Weights of a small transformer language model.
Training: a variant of SOAP for these matrices, 775M tokens, 2958 steps.
Each number is 128 + 32 x the weight over the matrix's rms, rounded and kept within 0 to 255. Layers, rows and columns count from 0. Numbers have three digits each.

# down: layer 9 MLP down (transposed), 704x256, rms 0.0903, rows 547-555, columns 0-255
# gate: layer 9 MLP gate, 704x256, rms 0.0902, rows 548-555, columns 0-255
# up: layer 9 MLP up, 704x256, rms 0.095, rows 548-555, columns 0-255
down547:113136131168144125169111149148126115162149185167145139110143126114063093108086153158100148121176125134095119129090136166145152108128120124119131115134078141109117154168117120100109150084022114101143163120105158135184123121116196112160174091123155109137085062121103137108101136134132155109083166124143151121134129131136116128090089065113127045159054132109167114182146125091126139125137081140074185126108158120141105128136171132124072103117143150118112136113098200148110109110161032088077142156131132095096138155160187131151152058136092093176128136123169082102137116128133105176123157112148114130144110180190138125111160096172143111144109151162094137068105124149123189105130139079117154145113112137189166170158131092101150148143077157141111120088074086122141115108123138
gate548:168070129119110162164146086056074156092153124123055122102132123179079120114132114106111086097136121156105164137161107102157068127087077151092126095127117105109097150098150106150133159119102061082162114132093120139118146127175102098092075163106156078147102099139091114164188143109144138103179095084094149126102132081143127126119140081106127145133105081130117165090079086148079110074177121144139159151167065176072135104140102116100135146187144082156164111132096138120123080124166109157121145157118151072142090112152163128177114141102124136134094180159128168115123133125169109096123138138149150039134094120146134116162154118121113192159123144079104133131127130132094133124152099162177141182125140091109096112177130157020094131123159165098174198113165156120179158099121112
up548:158075131126131131107134131132161159142162161167130193164142100124164101119065117153158118116154138193149139162183123124164141129067150103141107118114108159095118134093126113166107093104122094124194129102085165108132137090115132055121136137135148107116115106145151143159188148103140091110152138101112101118109131088088092181143117124073138099124153136174140156125132137093086127121148066135165149108111170103099137095173140090105158113160097109158140184144212166114116142098118116108107162148141095110080119147079099112147111150132124156107110155108113142178143110070155084190124112173129131174191090105091134100101135195111127118112117141095086153176127117140129144081099130124127119080182105157138138151121128153143097101061179146163124158071168166124150149137146138
down548:148127162194165167079159087139106088078127093159134133126165124121047116115123132096120143135110134126089088085121151126053141086116065134094146171114127091139168145110195082092115179131127212101171104118171076128101090118131173161163185145164108118123099149146115081059034162136186139129149107127149161165159120149125165099107153189149103117160112116120149073077134138161149149158139101192125169193139158154139094126104150123136128153119172109127114102122066079119108067121163121157147107133174141124117072094153088089159070101093140114151181083137083155136130126097095163130130114153176070071120151099112148091101171095121093138134156128135120148114157119160118135110124104149107160141153103133089117102123128103119107160149109133131105091167143125157108183142103163
gate549:133132133080134061105133112049151164148076095091103091158138103108058098130130138145167136144143137139164112144140154047088127149155094103119079073073103124164103098144085044186098124105141150121095134177113143124083113079175091164168148143148112129160158161186154163176098091146093142152134148117085157099150118148082177161059104133118097112153123119168073103163155116163114148126136076119154138077123114135086140063142091127149090146107101155142116158085118097140111122098118128129125179102073109132129131086144102117125134148105108151133140202144093128083131165152087127125127130168152104117148180102150161024117148133104152120100155102083103116148114107130064098111140123163150137107134139140189122112138093103115095152120159122105100117137088106109154092119172066
up549:144164176120110149089088165154134124118160203089091077112106165169207117142126158085169129104109103147171093116159168154098116159108079073089085162114073093108150133126111134152127101077128137140072125124129158098148138147076139152147143141133110108082130120115059163090119121148116179186121136111092110148132127159110173182153153067091101133142166197138095156103147126123109141154128137096107097122198182172137121090156138113162154150150103153093119145135141169168126127165130105114133125176124082105130113167083131093122113143087107166069174110213189130097070140090147111081175151139134103105166103073168121089108097120120130135150102085169088168098141101195137136093193166111120159107130155147104104158091083143147152112138145126109107132129111090136144154118191125
down549:099106138115111084159156205139159096137137210089134120083136104083136117114124130140087108117164113108091146133095103113120161115127145133202087171083141151108139077154117107106127087104124102133108141147120082110134151155170116132105145135095162125127137113168131108133126117169096145132160173122143099118139192184086107130146164113122119055142148184069095121154107125127109162109166125071155100138104141135090119163188120106145103118139116106134126060189148086105138100146160085172141085111155123102109124144111131100116158140172139067110175138142105090133112172141090116131158082132121182085144211117139155086154099096086161089115074118160143191183135153115166129116133093099117191174101102115096112112138111137050159127132231144137161119128124153112087159174147156
gate550:175166097095130168150144110188199119120117159149087112077136209166160127149098122141097146085125187086142128101126082163114170100059091111134103180137161062168123134095139108097190126125052142094092102160106060194142107129105046096090177080149127082058103143180089135163150116106129108107131144086114100166122125113137107123115109125103099132120141090114140152147115148143132139119040143075131152077142136115104117145077161122141098170185162134116108091108120143138139101114097113126092124105136164141166149142142093139115106141160183115145178152106172120197206173098137093147101123117145112094148103116151050190100129174096091185143126116162141139189151145109140165180140155082132146125138159120123097120113084073132126171111093097176188139140179124109139215092139149
up550:142106147103104155087078100152118142096115124134131113112107146135110150128115106167134123064113127080142121123155101148092086091174079116113121171118106176172129170117132122181171146151137112117129219145162071117092154181152159121098131107156139122192154196163112127138139096150166158151083092128162147131148169158131170060197179183150155101155187148147188140134089139138150197166099150072122132149121182136126142206062114022190124118106128214121119160105102136071116158129143196121207135133082142143118144188137109086132135116167138138038118176151109092120099091111143134137096152203112161095132132141124147120185087145128066150141167102051120079096108134141123135181136112137124145174113177117130135103090117113134129178125090158123100097084071112060088087156110163
down550:128090083186117129161178173162143113047141096113090127109131134128130112143143138124083155151140122159080097065116093102156094184146078109181146135141111133147123126125164131105194117071138138112078149029210075165114125166102110114175101238125166160044089152129088158092087105143161184138192192182097154098128113130097157086202119130114066134141147126137133083104135080135109152097179106190119196203148201101087180131133152114120029102155124105075132191128137172150153082136197137130136159119128174126170094123170073105103109079117171119153172140077144140104167132112120173130117164150166120145146203077126135125083124062115089127139182119142206146108184152156089098148204151148111106103140157170149119121152156097149085181151101145105137072097142142080134118151125128
gate551:141138186100088107100186070117172187134055149125104166125150099183120103130154112084117111161087139154111089134114134059108151117107126127103131103190134146173111144073165101151158112137098181129108062144105093137112121119181134126165115158137130077137123100166127103102152147097140098129117141131137221143077066152166153174118161138139104101151127000123106148145121153103123180106191054059145118135112114109128081113158109098136158208150107132105113149122158122129189056107151135099104115122128216117115114148122112092146173133100099084094085119108077099143066192103131179097137092120132089137168155127070190091216163140111154092140107181108089110132095121072154044069176108148116143101087159105038097153098142092138079113110090201121099162172110104142136127159151165
up551:129140140193171064095163154127170170138083147056132090128136181182102088112192176155174144177183081152117089099163108084133153063136123108141087072252093153094151059134197116121115136166161110147138133159098108147053112183131070088166090118137132124136185135100165101074153115130172092113121167099127177112164064117137167117160158139139144093189137088073112118127139150135110154158085116098101136108127064056158130141177149132078141128128085124114177126140125124155155091124142138192173108166108169171135102122154133150118122147072153115130081130181100069003066134119152097121114093143204116088174101161129127159202147182142068121119135115160084092153093131101102107089125163140139120149129186067109077093106137087124079118166123146153076159113141099189104153132120108
down551:116145118194106150071051135190132111120168067079160100148143100094144112163145100144130158052171149110164117099146124139168112134116104122086152104051123177140196121127096100148158138162115153105147119148098159106196132135130165116072066190136154167111176148164089127081163172102059140125114136112173105100159103188076133098140163163135095129167131150179095137079137097133138193124084132113131154124161103104200170144109083094157157043128188194179083136125075115114175087122127170141079111140090067210108119111172121080080097156116142119116178078184164163143142091107053108115126139127124147115118147144127081108151144166132068134092110138100131150093169119137146133106169130093161049114122154142154125093057147127170066073122116102177133111153073091155142190101109107
gate552:091111134125118140112083099091097165093072089115119187157147129092037128106130109152069158111155140132104097165101139083169078166137218140100104134128080095105217108178082104143127122197136140135115089166170132104151126164179151137125100137106151082110078179124150097114105095119153175140141152118120111146130074155091064122094181109117108090173162144161105175132079134148082139136111149142138146130091112162117076093100153132157107117119121141101193133059126203154116187103206168146075122106136170095146154147145158115155188151117094154094119124192157117143155136133138161141138091104113179167092144121149126070138121151111182180127143172170150117156134071126135071152114101156123121064173133143145172093149095170108036177136184176164146094083110140095119135175140163
up552:112110108122052125117071059066126164124123165161148112096129149072130116185141140165119083107179092142102099095125122133199150091104114142078169104110126168128087152129157141128140140138165059091127148150134098091214152148141122120106147069086162184114130153116142066076152178146118135138183143115091107171127113098112103141052094091146109140155134106158151124125096118102090160135139100144183152114101099120106129110165169189108133154148078109138137114104166100106128077142182085164143093115115161078121086175127148120095063162077166157098170113119195109148118130170143086166137076167108139102114163135123065121129123124095171144161111130134126077130150188069101107095084077124151089179127055116120071111161096091144186135109067128133132197139161085190146140105148084
down552:075098082100151148146135111143140100127126146122097203170137133080102118164086151185060080122084169155146089073104083104110171016089114136126156096191119090138155070118150038144135098084158155129111122169141110163107128122127094064161104155153143111155154140098178125175114136111135069100161128157148201163130113141155136192073183119061124151131068066106170071106172113198147119087138105112071077093101107125134131125103093193161201070085133195103183153145122134128179145121138087107108179141108140165168159103194159135186092165120165150138163119098084081095143127115129137166126126109173128173141112153127187128126183164125101176147178170097119143137143087135131108135152134116099086101134099133165124131090123138125186107083126156110161160092113100095147080148166126
gate553:102140127174128117100123144162110163177030147171079170117100149145104156135089129163152124128091116097077111150196140079130130092161135144127180145079108122158157128064063170156133111102102157065111095151143128165090135113111130124113090150142109062100138092142118096114139104187116172140091157072131100137142122142149115130098148108113171151116117144153130090141116117140180158138139115135142118103123165093158126148178140170071142103148106127198109066122106083106138150140173146104134157086140151096160149101179155060141144097169177085158136180145101117131132121132163127099123137140080098108136183161134100173114124100144183171105116105177155153088122211091123125138082101137056109180151094101106169104106085105077131174112113099202116189187098144101106120172130157
up553:181194165131071103113168202153153134153156160144099130090105217147142108103116162104165113148150157146137104169144088091162169134142145083155130089115135165165071128100125104130158121114172130132084153093102114098123085152154099137178185119116090082135171122134131101098138118105152146097119159068120080156083138182082060136135082085136120126188118160060150096188156113135131182167133075140155145121151145153099138082144140088128156125124190182099100134169159130130098092114102137144134134134132116053106149103113167168126105181147167071146124093187110131156078153136122124133174095157057134085132120164137095169090178033134148160120167140152110095114182094107083138110085198163136195089106129130116139128150174109088126142159118100135164152162091165069082084181099186
down553:156083158126176142134120090115115102182174122152140150125123168080138150097129104134154185057103185121145112096082095096109108167105112138109139155153114132089119146163105120104103054174073137130157155128098169184172146116114144123105152112100133178148142136078127134174118157072151162188139106153105171135148127128134132123146180149135138068106138144204126124156060106133040125042182119155120156156099169184060095127125073114128164139125123103040160068134109183119159096125168085179109058069092135119136133207098107106136101184166104155083080112166122118096087152110116151160151137179125105201182088103165147086137124152129132098150089146131068101082106139137098142144146140117135166133111132163132127129117107144158156088130072134092100064121164098100157117081133146
gate554:150125148099146190105081114106136164140152165069172113194158131139132085165178143106142184114075174116188135165133118122113152135107146135132093128096161103118114172131109099118108107139156079152151120096103099147065081136191147115170077140148127205120149118102119117100097171176129070131129099090138190086089195159150089156165106162171162095177089142194156178149111116085077100170097200104090091110155135180124096135078075167116098111114134100174104129165165087163163143074076122111093146125166078104145194149107164164165136116110137177168174145179146064104137137193144152134127163138129102129132091168126131163089152123096113095051127144060137136162153155140160095070193132124083174134080133157078125173120167108157066149146157128086134147077176164111160132173064154
up554:087093070159138077140165214154133137139140117149111160119160086112137147106106122124110121185084113208181121146180157101114135082152140135120110115102100138147146083110094176125168103047132176124149146092136128074115123075126138168044153111143101136084131186116138144145104151112091118084138104157128096074160124178137170113140089107126150147138157177155155131137125104121135145072177152217122169134079146152052093114091130033086127164100106117200085167141150143129137150163146097125220133148129170149127153119154103115130135132163125102133116144143131076085107113068219112137123158136151140076138147125114119090127156156098182167110158109210155102150125100105122166147088156153111083144182171127211111078083184086110216113088140098162104122130115027106111123088116168
down554:154150150145098140115045151113042162149101205107109117076120127204163104131107106117171139135148093123122121137156156113140215049128163169166186191181107129100157121087151110177094140153154059198143106128076144155127088157111133153123098166150160135084191171128183110109175122125046134132097041176165117112093121144131056143156055107134125100126182137169133208169108137078168163176131136114143157140114130081162188141121111164185128129163138139115062118178152058131213096094110142189139123114141133096121103114098185154145172111063083142202179120156133167127070119159147161106204138065178099156145095163216111098118096120076155109078158097133149152161115108123158071091186142120131153105175128141120174142093134118128138162154104156140161170118110121098126171119141127
gate555:102162132127066098050128140099128149189128138076065120101105132156210112130071106138156132093095120104119101211088148135134159133164134112127112131157161144100094145127129154121128150152203174153087143105094155127070164119158154139140169100144059064184111126101057161150150161151167094177117054132114108125150153082095094136116152164107139136117082151140086136081115100116059087118133107079162112098141102120143103143116065148141047136117113131125066162131097176091160125145157095151133134197161217090075095123161132096066140208167169039135151135166128159128137098143138121151081079125181160122145159087077161103137141166172121068095145083104111135153147047177064232141099108115109159088138131114170179170102087087119128165190111102153109124160159164141106115091128121
up555:175156111201189152091157142069149135128111144136084113137090127096159100186065121132142123120159130148103112109080129124106103062154127056088181167197159123066157152117132160106169123163122132082110115145171105177080094191088148119107133125116149089146138129149095154109081099122082086112111133092141136117117160147091187068073139110190131165150100121150098083172081124159136098101157097157154100119113133141181127151160218126118146139128114129154146126153072092160112144174117087157118105121086107128159047081112180161110128151085149130141151146158119227105122160089106132156064112151138105142183069145142112147182126128089145178126146093135115123138141101124072006110154084103144058120127219138099153085126103168163099129210127134132157163150062107059155136124147149
down555:190069129087115093124138113093120161114116129121101139076123120129058118113135100133088136155159170145087161167149142155137100147165201111142084132121107114146152144141128145149114107115239087066095092142167102055131149100130138081144097127124127111131121107122100134186127126111156147133091093102127113100064113109087128116137139155098143151180156091182128125088082085129169116144162149149164118070105148108181186151083079159073077132137111095075147140082082139102130131101140121124156125174159124082082156139153117139190111177116155095133198108170132149166158126191138127131158144176124154154084148140173149102148146143148135147076110151162130195151095134120115192067116099088110172095119097115123195179174132089090073173167178052131131139142157138112099255096079089